{"num_hidden_layers": 11, "hidden_size": 64, "num_attention_heads": 2, "num_key_value_heads": 2, "head_dim": 32, "intermediate_size": 256, "vocab_size": 8192, "hidden_act": "tanh_gelu", "norm": "layernorm", "norm_place": "pre", "norm_eps": 1e-06, "positions": "rope", "rope_theta": 10000.0, "rope_fraction": 0.5, "qk_norm": false, "attn_scale": 0.177, "bias": "none", "tie_word_embeddings": false, "parallel_block": true, "init": "normal", "init_std_qkv": 0.113, "init_std_o": 0.0, "init_std_up": 0.113, "init_std_down": 0.0, "optimizer": "muon_variant", "learning_rate": 0.00258, "lr_mult_up": 1.06, "beta1": 0.93, "lr_head": 0.00842, "max_grad_norm": 0.5, "warmup_steps": 200, "schedule": "wsd", "decay_fraction": 0.649, "decay_shape": "linear", "final_lr_fraction": 0.0, "batch_tokens": [8192, 16384, 32768, 65536], "max_seq_len": 1024, "doc_mask": true, "z_loss": 1e-05, "train_tokens": 104400000, "max_steps": 3354, "dataset": "wikipedia_en"}
Each number is 128 + 24 x the weight over its row's rms, rounded and kept within 0 to 255. Layers, rows and columns count from 0. The size above them is the row's rms in percent of the matrix's.

# layer 4 attention query, 64x64, rms 0.11, rows 40-63, columns 0-63
size [ 73  83 121  48  86  88  86  80  78  77  93  64  95  82  91  84  71  91  76  91  75  88  95  87]
[[132 151 123 134 125 101 134 138 134 135  77 132 165  95 119 117  92 134 107 118 120  94  84 125 150 135 126 167 151 151 149 174 118 122 103 121  89  79 119  95 130 117 164  95 159 147 109 152 147 124 109 151 130 134  73 108 122 101 149 121 164 130 114 162]
 [123  88  89 132  72 128 160 111 136 116 155 103 164 176 113 173  95 142 115 139 156 109 132 119 139 142 115 121 103 122  97 111 165 129 154 135 139 163 144 139 161 129 125 148 170 153 124 149 101 128 159 177 124 120 141 101 136 147 148 163 148 112 154 119]
 [137 134 163 101 155 149 101 154 152 128 136 123 110  92 128 111 149 143 146 118 113 142  98 144 135 126 130 152 124 146 143 159 143 106 103 151  96  83 134  94  95 113 112 122  60 131 110 143 122 129 108  82 107 141  85 160 133  84 114  97  97 159 131 156]
 [115 142 167 101 144 134 107 134 126 111 174 126 124 148 150 121 163 150 141 162 106 142 136 148 104 123 105 150 112  98 125 100 142 140 151 150 160 122 106 129 114 155  80 157 112 118 162 137 160 103 138 103 126 110 159 158 141  55  96 122  91 135 154 147]
 [ 80  60 114  90 116 130  94 140 143 129  94  99 161 167 158 146 137 134 116 116 144  76 133 136  93  96 123 148  82 109 137 140 102 116 135 132 138 111 137 121 116  93 125 145 143 118 153 125 152 150 110 148 149 120 127 114 152 110 143 163 128  82 102 109]
 [169 114 149 155 163 115 129 120 136 115 145 170 118  85 124 137 163 110 126  93 107 166  96 128 150  86 111 136 130 123 116 110  90 104 103 120 153 126 121 139 126 121 172 125 126  80 162 159 130 129  93 128  74 129 145 144 142 135 110 161  85 112 101 136]
 [118 163 141 171 115 143 112 121 165 151 102 188 111 100 151 102 107 103 137 122  73 181 134 117 119 121 121 159 159 100 135 121 134 128 115 143  89  97  85 116 147 128 120 117 120  99 147 141  93 143 183 131 129 147 111 126 141 125 136 118 132 166 123 147]
 [128 138 138 150 134 136 121  69 146 175  80 157 148 132 142 166 130 118 115 125 137 129 167  93 123 166 155 132 132 136 122 114 120  98  90 134 143 139 106 115 144 108 134 157 109  95 112 139 103 138 129 154 119 167  53 139 109 155 137 109 112 113 110 164]
 [154  97 114 110 140 118 163  61 160 138 116 118  98 122 118  95 120 120  96 121 151 158 190 145 142 123 139 119 142 112 113 146 159 128 107 157  89 143 134  96 143 167 133 179 121 153 166 116  91 134 135 129 133 141 111 123 144 136 115 155 167 125 105 121]
 [161 125 152 174 153 124  95 137 129 117 164 128 144 125 127 146 136  93 115  97 100 101 110 158  91 131 134 144 147 153 163 126 146 101 164  98 121 133 130  97 111 175 166 166 128 125  91 153 148  97 146 144 134 148 147 122  98 140  87 132 145 150  83 112]
 [108 105 117  94  90 136 134 145 146 155 151 113 182 131 134  67 134 121 140 129 130 149 142 130 117 110 123  91 102 129 119 131 106 135 130 116 172 155 150 121 125 114 160 164 176 173 110 132 157  89 119 109 146 154 134 103 139 134 124 113 132  89 137  71]
 [162 134 130 109 124 172 128 124 158 155 104 132 160 109 153  87 125 126 144 142 144  94 127 155 105 132 117  98 137 143  98 140  66 138 139 129  89 109 114 145 108 149 177 113 134 144 108 118  99 144 108 157 115  88 132 149  85 168 104 141 117  85 146 133]
 [149  75 120 116 119 129 120 161 103 129 172 102 151 109  88 131 138 131 145 144 139 122 136 117 101  93 135 149 102 167 121  69 144 168 134 101 171 139 129 126 135 105 118 166 120 113 156 150 160 139 139 101 126 102 119 145 119 129 140 134 128  70 176 134]
 [135 196 149 121 115 137 117 129 121 139  97 147 115 119 132  60 130 163 128 107 110 157  83 147 106  96 101 137 141 110 158 106 153 121 157 128 111 112 143  79 131 167 131 115 139 138 124 147 100  96 120 110 162 163 103 143 131 100 172 115 123 123 123 136]
 [139 120 125 145 135 154 153 116 123 101 125 148 124 120 154 132 171 127 132 114  87 103  87 128 138 134 119 178 143 120 119 131 127 147 120 109 112 118 142 129  93 118 184 109 131  96 125 131 117  67 120 208 123  82 141 114 122 164  92 142 117 128 119 153]
 [142 141 129  93 141  83 146  93 158 154 126 137 100  93 132 128 132 138 111 116 136 100 106 145 160 151 139 139 134 122 146 137 165 126  83 129 154  95 171 125 127 122 123 170 128 153 141 159  66 153 121 128 103 141 179 106 112 118 116 102  84 136 140 162]
 [113 135 119  97 141 123 105 149  73 128  85 120 128 118 133 109 120 122 101 135 141 138 109 118 185 126 108 127  97 117 162 128 137 104 169 119 142 133  88 158  88 132 111 146  99  94 123 181 126  79 125 122 154 169 110 131 144  93 139 122  98 128 150 160]
 [109 140 105 145 155 128  96 169 148 159  83  79 138 113 122 127 110 156 187  96 130 123 137 127 116 139 114 139 130 158 102 144 133  84 101 151  99 145 125 126  98 126 136 128 102 121 153 152 149 144  86  97 120 126  88 128 172  95 147 131 132 163 124 158]
 [102 134 123 135 169  81 120 144 145 166 132  86 158 100 141 137 130 119 126 133 138 154 154 130 173 111 124  89 128 102  90 137 113 106  80 149 111  86 106 109 118 128 120 121 137 104 121 123 149 141 153  99 180 167 148  95 112 127 113 135 158 119 150 169]
 [132 149 177 112 157 108 139 172 152 111 112 121 144 110 188 137 122 137 148 102 135 153 136 165  96 133 143 179 160 130 159 154 147  98 119 102 133 139 103 120 121 117 166  85 114 125 108 143 120 148 117 141 119 106  91 117 191 133 123 112 106 143 116 129]
 [ 94 109 111 139  78 109 100 128 139  92 101 125 142 109 170 129 168 146 145 127 136 109 103 103 137 104 139  92 123 149  96 123 154  97 176 144 142 180 106 122 156 140 160  97 138 146 136 107 153 125 161 158 141 102 129 100 121 146 137  87 153 136 156 123]
 [157 106 139 122 123 154 160  92 122 157 133 143 125 109 111 153 187 116  96 155 147 103  92 108 147 145 138 137 121  91 137 109 177 125 118 133 116 136 153 166 130 125 121 123 110 164 131  90 145  81 162 133  96 110 122 140 147 133 112 163 106 185 138 112]
 [118 131 110 145 178 173 144 131 147 129 107  82 125 147 134 130 139 135 107 124 120 112 103 137 132 126 118 154  98 145 133 150 139 152 114 115  99 138 107 106 118 126 142 113 106 104 130  95 182 112 108  56 118 131 135 140 142 117 180 101 112 130  79 181]
 [130 144 165 140 153 127 130 170 153 131 129 113 142 148 123 115 128 106 130 119 107 126 155 117 102 159 100 160 136  96 129  99 121 177 149 123 142 133 147 124 102 164 101  97 125 123 144 124 131 110 117 148  88 119 116 200 134 115 102  56 139 171 113 143]]
# layer 4 attention key, 64x64, rms 0.118, rows 40-63, columns 0-63
size [ 93  89  66 168 104  66  82  72  77  69  92  65  83  79  74  75  73  77  75  95  75  74  80  88]
[[115 108 119  90 120 105 152  93 113 144 110 133 162 155 171 153 105 100 124 114 140 104 166 107 175 136 122 108 112 136 144 153 103 155 151 126 147 135 126 133 138 110 116 138 155 155  93 129 106 134 119 159 160 110 152 103 150 174 100 119 162 102 170  81]
 [ 87 116 128 140 148 139 131 117 144 122 130 131 155 133 160 143 134 153 151 132 159 138 168  81 162 120 120 123 135 127 107 151 121 144 125 120 178 159  89 146 143  94 159 158 172 136 120 119 174 115 141 164 176 101 164 122 140 132 124 171 152 105 138  92]
 [111 140 120 180 110 135 107 110  92 109 121 111  88 171 120 160 124 162 110 125 129 135 137  86 134 119 144 159 179 145 133 101 143 130  91  94 143 136 113 133 140 164 135 117 121 108 142 113 156 120  87  98 111  83 111 159 143  85 164 110 121 111 101 115]
 [115 100 101 112 142 121 146 108 108 148 122 124 174 142 154 149 128 125 157 161 172 100 172 104 134 124 113 106 132 126 112 127 110 145 128 139 160 143  98 155 165  99 130 159 170 145 109 105 140 121 105 147 191 111 178  89 133 123 136 151 148 116 162 126]
 [151 144 119 105  88 115 122 141 137 147 148 116  98 161  61 126 127 143  93 108 129 147 101 121 125 130 144 156 141 123 136 118 152 125 129 104 130 113 172  96 105 148 108 109 104 128 127 177 118 151 176  83 108 136 104 139 157 119 119  72 130 166 103 147]
 [171  98 143 160 107 115 116  82 138 107  98 160 123 145  88 124 122 163 150 142 109 155 125 151  73 136 109  92 119 134 118 121 116 149 153 141  91 109 152 127 155 126 108 153  68 152 136  97 124 134 144 144 149  99 104 108  90  92 139 134 124 132 102 128]
 [128 109 150  96 120 113 113 101 122 152 128 108 179 147 149 165 150 100 134 143 185 105 136 155 131 127  93  96 106 148 128 168 118 122 140 143 130 153 122 139 130 163 116 149 147 113 108 162 137  98 103 141 144  88 150  89 115 134 143 199 120 143 134 109]
 [ 95 103 124  87 114 112 148 123 130 127 101 110 146 141 125 113 141 119 132 178 131 168 187 148 149 141 131  75 112 158 122 104 172 126 151 124 152 135 122 128 154 149  94 130 132 109 166 182 138 127 124 169 143 123  89  90 101 114 113 145 115 132 154 124]
 [127 130 153 116 122 175 100 133 168 160 113 140 154 153 136  85 121 122 155 141 171 136 113 122  76 119  81 121 118 135 142  89 107  71 122 107 121 161 139 106 141 125 115 133 140 140 183 147 143  85 155 141 161 126 117 138 129 148 133  87 117 144 140 120]
 [140 135  98 150  90 114 198 137 100 131 145 107 117 146 142 126 130 103 172 136 154 139  98 147 146 170 130 133 109 102 114 150  88 145 137 134 134 126 138 149 138  88 119 140 130 120 140 150 123 152 137 134 125  85 174  97 111 186 159 124  94 105 110 106]
 [144 152 125 135 169 149 113 133 145  95 159 164 109 106 129 105 134 160 103 122 113 134 112 123 105 151 170 152 116 143 143 185 142 113 131 105 127  89 152  84 129 124 152 117  94 136 134 160  83 180  90  97 107 126 101 134 153 115  99 120 114 142 127 152]
 [122 154 111 161 127  98 149 114 121  84 110 129 124 112 125 155 123 156 100  86 102 157  67 126 103 155 111 130 112 143 151 126 146 116 168 107 147  91 126 118 134 122 172 146  89  63 171 130  96  88 137 111 143 123 136 128 117 125 108 125 134 149 127 139]
 [148 125 119 122 107 154 118 140 140  90 145 139  97 174  85 140 121 164 115 116 129 136 119  68 132 145 159 169 175 101 150 125 125 145 101 139  72 107 151 143 144 151 130 137 109  90 140 137 109 123 134 101 130 164 107 177 144 104 102 139 122 132  98 130]
 [137 103 113 116 109 132 152 140 126 106 138 111 200 139 185 129 144 117 146 104 146  99 165 119 111 145 104 126 108 160  95 135  76 153 122 141 174 128 118 171 131 108 163 140 116 128 114 129 162  99 136 183 134 112 153  96 141 123 127 148 144 136 132 125]
 [129 141 115 119 124  96 130  83 145 137  85  99 106 177  92 186 118 150 115 133 136 125 117 149 116 125 142  73 139 145 132  96 141 133 176 193 146 122 124 143 159 128 120 109 129 151 138 137 117 134 121 124 153 136  94 129 133 116 165  97 114 135 176 130]
 [132 100 114 119 127 149 127 142 132 122 104 124 146 156 120 141 110 141 156 135 189 154 182 127  66 116  94 105 136 155 113 130 172 130 171 112 145 183  99 121 129  88 124 119 149 146 102  98 137 118 112 144 167 134 144 151 127 136  95 112 130 108 137 106]
 [109 135 139 120 129 169 137 188 127 140 103 139 129 166 156 139 142 125 148  98 135 130 162 140 126  99 121 168 120 115  89 112 121 185 141 145 116 122 110 137 104 102 129 114  87 136 152 114 102 179  89  79 110 141 108  94 158 103 134 129 151 141 144 122]
 [106 132 151 122  92 100 137  70  87 123 149 119 136 180 149 150 120 109  99 145  98 151 156 113 183 137 113 126 123 131 153  91 128 163 111 115 117 139 111 103 150 144 121 144 139 169 128  99 180 108 144  96 123 133 151 117 138 118 146 139 129 178 145 127]
 [147 157 158 109 165 158 130  79 147 105 140 138  88  89 146 128 142 101 112 143 129  94 153 140 116 124 140 152 149 132 186 135 124 144 123 134 118 148 139 105 120 121 114 138 129  97 172 132  95 142 155  87 112 120 129 127 165 139  92  87  77 151 108 109]
 [142 124 102 118 139 125 131 110  99 160 118 110 174 138 162  98 121 128 130 160 154 112 138 122 147 125 132 105  87 153 118 145 153 152 138 153 129 133 133 124 175  94  96 164 190 174 113 110 147 111 141 139 170 124 165  95 110 114 122 149 161 136 145  93]
 [170 154 122  96 126 137 105 133 154 152 138  79 104 141 103  90 141 166  93 111  58 130 132 141 137 161 149 116 123 140 139 136 159 136 121  86 150 107 156 126  84 139 134 139 111 115 136 126 111 140  98  99  98 136 124 182 136 161 136 139 120 134 101 111]
 [157 110 102 135 160 194 105 110 158 134 129  89 144 123 110 191 132 130 148 129 185 110 115 143 153 133 111 146 136 124 100 137 114 130 118 196 153 141 128  93 119 111 142 109 110 128 164 106 159 132 104 138 131 133 123 122 139 118 126 110 123  99 166 106]
 [101 123 120 134 159 131 159 103 134 129 138 116 115 139 103 144 106 137 133 199 100 126 140  85 149 104  74 142 140  86 117 126 116 168 129 156 113 129 126 147 123 107  98 162 163 133  73 137 156 137 144 154 116 125 152 107 118 117 164 126 130 153 171 107]
 [ 95 123  86 107 139 132 140 145 112 139 137 102 114 131 173 143 139 149 139 154 110  89 138 137 121  96 123 111  84 124 127 145 111 136 130 119 129 151  74 134 139 110 139 160 176 133  90 164 161  94 131 138 183 163 122  98 103 145 142 139 125  94 163 153]]
# layer 4 attention value, 64x64, rms 0.136, rows 32-60, columns 0-63
size [124 109 117 102 108  99 114 124 117  93 124 109 108 124 104  97 116 124  96 122  94  97 101 122 105 116 105  98 133]
[[122 112 134  90 119 129 132 105 144 110 133 127 105  93  81 136 129 103 105 119 106 126 113 174 151 149 115 113 138 134 144 118 160 136 106 119 151 149 109 107 157 100 120 137 152 139 125 164 101 119 156  98 152 121 103  96 154 110 206  82 140 142 143 177]
 [123 133 115 128 133 141 137 164 138 160 120 178 120 138 136  99  68 148  92 133 122  95 163 122 126 121  99 143 141 143  68 131 114 147 105 163 111 116 128 144 162 121 154 106 117 180 114 122 129 120 146 105 135 148  62 123 128 119 110 146 134 145 107  85]
 [185 170 143 135 133  79 185 125  91 148 138 127 121 119 142 114 137 114 120 130 139 129 158 110 157 126  85 117  98 127 149 101 100 157 108 161 112 144 168 142 103 123 117 119 105 144 120  86 118 111 141 137 117 155  83 153 159 151 120 128 142 113  90 105]
 [ 79 134 149 131 119  96 150 124 139  90 135 148 127 124 120 117 133 145 131 142  82 100 107  91 172 136 113  85 174 116 103 164 108 105 114 121 126 117  76 119 137 151 122 130 109 133 162 113 165 182 120 118  87 125 143  96 154 126 127 124 134 120 107  87]
 [117 149 143 115 158 114 134  93  98 154 149 131 154 107 147 147 124 120 161 100 119 133 137 108 129 157  99 114 138 179 156 154 163 146 128 142 107 140 110 107 109 192 128 117  63 125 136 108 116 136 162 119 138 148 134 158 149  64 132 108 135 120 116 101]
 [129 105 118 149 136 126 117 144 108 127 142 120 116 134 110 129  93 129 107 177 126 163 105 131 125  98 116 118  92 123 138 138 116 153 108  62 127 125 180 118  87 100 150 123 125 152 126 114 117 104 149  75 185 135 132  98 132 148 106 125 103 149 180 155]
 [153 136 113 106 140 135 158 110 139 144 168 152 112 188  76 139  73 114  89 144 120  97 143 111 165 145 162 125 144 127 125 146 119 157 111 132 133 100 125 124 142 134  89 120 120 102 164 123 155 101 135 112 111 147 154  78 166 125 135 115 143 136 142  91]
 [ 96 126 156  87 145 138 141 124 120 120 152  86 133 123 124 122 132 132 111 132 102 126 158 106 158 176 124 122 101 133 173  77 137 135 143 102 166 134 127  75 138 182  92 116 131  84 117  93 132 116  97 139 118 113 100 168 142 101 144 152 141 122 135 117]
 [149 115 137  99 131  91 133 118 121 119 156 101 130 124 113 127  91  95  88 100 158 157 155 123 143 130 125 119 110 128 180 125 117 137 155 138 143  85 144  96 127 140  49 108 103 116 130 149 100  81 143 120 160 138 135 164 120  90 149 116 125 138 157 140]
 [133 141 144 120 165 146 125 151 128 113 169  96 163 127 117 110 120 122 121  96  90 101  88  86 170 154 113 135 140 155 110 156 155 142  97 138 186 124  78 103 147 120 144 138 136 114 165 139 138 116 138 125 117 105 128 105 126 115 158  66 108 118 125 123]
 [167 116 115 163 120 148 105 152 162 135 102 123 133 165 146 130  91 100 149 137 130  97 104 101 145 122 117 116 129 168 157 129 154  95 133 158  95 117 131 115 135 109 122 106 134  73  50 139 142  98 142 140 111 142 152 166 134  96 120 127 136 133  97 114]
 [161 168  99 139 142 151 145  97 103 163 113 129 145 136 117 139  78 154 104 163 135 131 132 138 141  82  92 127 155 140 133 143 163 123 115 122 115 119 118 122  91 157 177  91  97 140 108 145 162 137 123 140 135 116 135 140 185  95  90 129 143 160 116 116]
 [134 142 184 142 115 155 177 104  92 138 133 137 168 116 142 111 136 115 110 131  92 151 154  96 138 160 123 118  91 148 139 108 108 128 100 109 110 133 176 118 105  83 128 158 118 117  82 150 147 128 155 134 105 110 122 164 144 155 118  97 154 161 120 106]
 [119 131  93 136 114 124 113 129 141 124 134 122 137 140 118  91 115 118 155 104 115 126 124 135 117 157 129 169 126 128 154  72 126 182 144  62 112 197 136 113  98 113 138 154 114  71 136 121 145 118 132 101 124 146 128 112 142 137 124 138 168 126 180 133]
 [167 149 144 161 131 150 132 102  95 144 160 128 155 129 114 142 118 129 146 109 102 178 114 168 115 122 156 146 131 137 133 133 136 159  75 106 115 162 119 105 154 100 106 135  96 103  94 122 166  97 104 129 137 139 173 118  96 169 127 100 126  93 145 117]
 [151 140 159  96  96 142  98 129 135 166 126 109  85 132 107 162 115 156  79 121 118 124 128 107 185 139 106 126 102 151 124 148 157 129 116 154 186 109  86 115 155 129  90 107 143 119 126 103 126 124 111 133 134 124 116 174 154 131 100 134 140 163 161 127]
 [142 119 137 180 144  94 118 137 129 109 129 111 137  68 158 148 137 108 123 124 137 112 119 168 165  96 137 139  99 148 121 145 192  90 121 138 154 149 133 114  82  98 137 108 121 105 121 149 128 144 108 145 159  94 153 123 111 106 136 109  94 135 171 150]
 [160 146 156 160 112 104 123 121 142 149 106 113 102  35 113 151 135  91 121 129 108 123 128 146 143  89 136 162 113 125 123 135 107 135 143 119 136 145 118 142 143 100 145 120 126 144 146 150 171  89 145 142 164 147 105 105 116 174 139 158 116  94  99 126]
 [107 153  98 150 108 174 150 119 128  83 148 129 166 143 114 106 101 136 136 141 113 116 185 142 111 129 146 195 135 107 137 101 113 129 139 112 124  85 147 135 163 149 106 127 132  87  94 161 137  87 110 148 108 140 138 113  96 116 102 134 131 141 135  97]
 [148  96 120  93 140 143 143 110 110 165 173 142 145 162 139  92 108 115 135 130 151 150 127  96  91 109 125 163 152  91 108 147 159 148 118 118  86 139 124 116 123 167 143 140 138 156 167 103  84 110 122 124 112 168 132  91  74 112 125 121 152 127 144 134]
 [ 95 129 119  97 164 141 113 129 160 115  79 107 134 104 171 134 151 121 134  93 153 144 148 155 121  89  97 119 124 136 135 113 135 169 121 123 115 107 141 118 105 180 181  98 115 192 133 127 140 120 113 144 118 118 107 127 141  99 120 173 102 143 117 116]
 [ 94  99  97 113 118  88 120 137 127 130 115 151 105 119 154  92 116 145  92 173 169  99 124 123 146 126 115 163 133 140 134  92 153 109 116 153 125 168 144 119 120 122 132  78 142  91 150 125  94 149 142 177 129 109 150 102 122  93 179 125 119 101 120 135]
 [149 132 118 132  99 157 113 133 125 163 161 142 111  94 156 104 114 140 130 107 172 121 113 111 108 114 114 135 130 121 105 113 131  62 140  98 117 132  84 140 165  94  91 130 181 126 114 151  89 178 140 127 132 123 160 149 115 112 119 160 115 117 115 163]
 [148 119  92 164 134  93 144 114 128  80 168 154 102 150  95 150 133 148 186 132 131 145 126 131 145 140 152 112  93 129 117 180 130 121 124 145 124 139 147 172 126 121 108  88 125 103 130  77 143 121 125 148 123 150 128 131  99 101  74 160 143 114 126 113]
 [139  67 125 142 133  92 174 101 108  90 136 185 135 125  77 101  96 146 127 146 121 100 139 141 153 150 114 138 151  75 150 117 154 117 163 148 120 119 120 128  98 138 129 115 112 141 137 138  92 155 150 114 163 146 143 124 119 117 137  90 157 142 128 149]
 [128 126 137 125 106 139 109  74 143 160 125  98 170 131 123 102  90 129 110 147  74 120 113 132 122 112 119 159  95 109 171 134 150 120 118 160 158 129 145 137 112 135 114 131 135 120  88 169 154 138  88 158 116  95 116 136 125 184 127 110 157 171 150 119]
 [109 114 118 129 122 129 136 126 163 112 128 134 141 114 171 140 159  81 125 107 122  72 129 130 138 129 145  87 111 128 110 148 135 140  95 125 101 122 109 156 122 164 152 120  65 143 135 162 107 127 158 162 108 127 176 124 132  84 153 163 141 100 103  95]
 [173  99 118 143  76 131 115  93 124 123 134 167  93 148 107 187 145 141 108 144 140 111 130 113 150 146 145 107 140 127 138 161 118 135 120  85 108 132 164 115 150 124 118 137  68 134 149 118 135 122 133 159 171 131 132 100 144 151 178 136 123  87 135 142]
 [128 162 124 171  88  83 132 132 133 158 156 129 107 105 142 124 116 104 119 129 122 103 152  89 135 138 143 150 134 151  95 137 130  95 175 128 127 122 156 150 136 109 108 177 136  90 128 135 131 135 147  70 120 175  95 142 138 137 156 139 166 122 170 120]]
# layer 4 attention output (transposed), 64x64, rms 0.119, rows 32-59, columns 0-63
size [123 110 126 105 115 101 116 121 116  92 137 113 108 127 107 106 122 126  95 124  96 105 107 135 105 128  95 103]
[[165 126 124 144 114 102  59 118 115 108 104 130 115 140 103 140 127  90 102 157 129 130 147 103 107 120 142 142 111 145 147  93 139 115 179 102 131  83 127 123 118 148 118 118 164 157 103 148 127 148 156 129  97 125 175 127 116 168 165 142 150 101 169 121]
 [117 134 134 103 152 115 115 117 146 186 114 103 114 132 119 106  75 118 113 120 112 136 133 158 112 130  79 107 169 135 160 125 143 140 121 129 128  87 122 121 106 114 133 157 124 156 147 115 144  82 139 139 134 134 140 222 135 127  94 121 122 161 128 145]
 [135 106 127  76 110 151 130 115 122 111 190 134  87 122 123 134 138 131 135 126 122 146 135 151 116 126 103 142 125  90  99  88 129 149 112 158 126 116 134 157 132  56 121 176 117 148 180 116 152 147 126 146 142 141 166 160 121 139 103 118  91 124 106 133]
 [121 119 170 117 139  83 144 134 158 134 112 125  93 137 162  93 111 116  82 124 116 123 128 142 103 148 169  95 159  78 149 178 111 161  99 135 157 129 149 118 176 139 138  92 173 113 139 104 159 131 107 150 131 114 135 108 104 131 132 111 131 119 106 127]
 [ 98 101 117  91 139 124 127 125 157  98 185 116 128 119 135 130 128 148 111 162 148 151 144 144 126 161 122 132 132  88  72 135 128 143 129 130 177 125 125 120 119 141 138 133 133 112 148 133 144 100 115  84  94 147 152 156 103 178 110 131 133  54 118 141]
 [153 147 111 116 128 111 132 117  72 157 150 138 113 108  80  94 159  80 148 138 128 162 167 111 144 123 118 128 120 149 141 131 145 122 148 115 114 115 143  99 107  83 141 169  83 146 111 137 100 121 128 160 150 155 125 109 119 169 143 107 167 143 151  94]
 [148  89 144 146 143 135 153  79 113 163 121 135 108 149  75 154 109  86  61 118 131 121 118 136 143 158 150 100 131  84 150 131 127 181 150 136 129 129 107 155 134 151 124 125 141 109 101 117 103 103 149 161 121 172 126 139 102 129 119 143 154 138 109 120]
 [148 114 120 132  98 151 181 131 125  71 143 152 126 153  92 142 155 137 114 139 127 104 120  94 126 114 129 132  93 101 131  97 131 139 144 133 203 153 136 125 131 134 113 152 158  88 146 129 129 128 102  89 124 121 165 162  80 120 156 142 117 115 133  98]
 [113  98  76 114 109 160 104 117  68 101 193 132 158 128  77 141 132 120 112 108 137 135 130 122 149 164  98 123  91 136 139 110 156 120 155 140 139 130 131 156 106 133 124 149 141 123 107 124  99 129 143  89 127 159 165 133 136 153 153 162 147 135 131  98]
 [185 102 122 155 118 138 114 152 123 119 114 119 124 128 104 124  78 130  79 130 145 122 142 142  73 120 155 101 132  87 134 162 117 128 150  96 146 108 124 159 133 151 126  92 152  84 127 149 157  94 143 111 125 108 145 165 130 150 157 159 152 115 159 110]
 [123 141 138 145 179 157 104 112  86 110 123 128 190 128 140 154 136 130 113 121  97 148 145 140 133 157 119 136 126 134  82 118 124 117 155 159 131 128  97 104 132 133 137 110 135  62 107 136 155  77 145 122 155 143 110 153 121 137  74 128  84 140 130 151]
 [106 132 136 101 166 100 123 119 118 163 141  72 186 119  96 130 150 122 124 157 119 177 121 164 124 132 132 136 148 128 106 144 152 180 124 132 159 135 138  88 115 123 114 125 119 114 130 100 143  91 114 140 121 173 121 148 153 128  99  72 108 118 124 107]
 [172 146 173  99 124 132 131 107 132 139 154 147 114  92 143  98 148 142 150 147  89 160 178 131  89 150 111 136 103  92 122  82  90 130 113 184 155 120 109 119 150 105 102 137 126 127 127  98 136 116 132 140 134 134 149 135  79 109 138 138 105 145 160 117]
 [145 143 131 155 114 142 178 111 123 154 148 131 109 116 126 149 177 102 134 143 122  94 172  94 154 146 134 173 126 129 111  65 122 147 137 115 141 128 117 156 117 144 118 137 101 137 128 117 103  88 130 137 114  68  91 119 108 163 132  98 163 102 138 116]
 [152 120 167 134 148 140 110 125 140 152 110 140 116  61 102 125 136 135 154 171 156 158 175 140 142  82 133 157 130 128 111 120  85 127 136 142 144 125 103 172 112 129 153 135 124  80 131  99  89 135 150 102  92 130 125  95 114 150 118 142 141  90 136 116]
 [157 110 128 155 121 129 131 153 107 111  93 146 137 111  77 160 163 133  77 148 108 107  89 142 105  99 147  80 127 120 156 149 148 124 131 117 128 123 135 136 122  99 127 134 160 136 158 146 131 105 162  92 108 178 150 160 131 130 114 161  98 128 156  88]
 [127 106 105 164 143 122  72 146 106 121 134 124 129 110 158 161 156 123 132 113 135 172 154  96 101 121 116 130 136 164 100 171 126 109 151 128 157 129 128 101 105  86 126 116 112  89 139 133 160 128 130 133 104  87 136  94 175 127 166 114 139 139 179 110]
 [130 118 140 151 152 124  96 150 130 138 129 135 101 106 123 148 116 113 153  89 172 144 128 178 121 122 138 155 125 161 179 104 132 108 114 114 142 111 115 148 100  90 159 136 142 172 145 103 119 121 146 154 101 107 173  86 143 119 117  92  77  97 113 132]
 [132 136 140 142 104 159 150  84 118 165  99 124 159 145 118 126 113 139 137 106 154 145 124 104 159 137  78 156 122 134 141 118 136 131 127 164 165 142 100 155 128 158  97 131 136 103  99  88  96  79 135 110 122 111  88 150 132  86 138 138 141 190 121 121]
 [116 118 123 105  95 122 171  95 142 167 159  93 120 125 133  83  82 162 117 165 161 118 115 152 172 122 137 134 139 139 106 121 142 144 140 119  75 115 168 154 107 135 139 127  71 116 127 128 106 133 150 129 105 155 107 131 127 135 111 119 181 112 148 125]
 [ 96 132 109  81 144 105 142 168 121 137 167  68 156 175 114  80 121 133 158 128 124 106  93 139 127 126 111 153 112 145 145 142 147 122 131 116 145 129 127 108  92 144 151 143 126 149 131 131 154 129  89 140 143  94 117 151 170 127 168 107 108  78 122 141]
 [114 117 120 158 127 134 117 118 118  90 109 131 121 154 155 196  92 144 118 127 118 113 105  89 108 119 126 134 148 114 121  83 145 142 157 106 158 122 173 101 155  73 140 106  94 116 143 129 150 137 127 160 105 126 134 126 155 132 140  93 185 138 157 133]
 [114 155 113 164 123 116 123 138 118 146  49 126 160 122 168 143 102 156 128 113 132 112 132 132 132 151 121 115 128 144 113 127 110 112 111 132 104 132 165 121 136  94 108 125 115 157 117 127 152 123 149  49 138 172 120 129 151 107  99 115 185 160 126 133]
 [112  97  89 135 123 142 151 101 145 146  97 143 119 125 149 145 176 136 120 123 138 154 119 126 158 107 119 126 162 104  86 193 139 118 127 143 103 144 111 112 128 112 144 136 103 105 148 128 111 140 152 133 130 110 138 101 133 144  99 160 118 149  41 161]
 [ 85 133 106 113 108 121  93  94 138 101 164 110 109 132 154 136  99 127  71 136 131 175 158 103 127 127 110 141 154 130 127 107 138 150 152 141 115 137 162 112 134 129 105 107 117 115 122 116  88 128 141 174 109 134 187 119 116 157 157 111 165 176 142 125]
 [147 130 149 121 130 125 121  84 126 135 137 124 166 113 128 136 181 157 120 146 102 172 103 126  98 102 136 143 122 155 141 113 125 132 121 131 161 118 160 148 132 160 112 107 129 105 118  97  86 111 120 138 120 133 133 116 129  86 133 114  71 148 212 102]
 [ 94 102 121 122 157  91 116 115 145 124 110  92 163 173 149 165  63 155 141 114 124  88 133 123 133 179  99 140 117 128 115 155  96 146 109 138 138 127 121 135 144 150 136 109 154 131  96 122 164 108 108 159 124 134 152 131 118 144 138 138 145  78  93 153]
 [113 130 146 146 134 113 113 121 120 105 100 168  89 137  97 185 109  92 124 133 155 128 129 126 136 132 144 129 116 151 129 132 120 141  98 144 123 134 138 113 138 124 160 128 116 138 133 145  84 154 160 186 110 176 141  92  83 140 105 138 149  87  68 140]]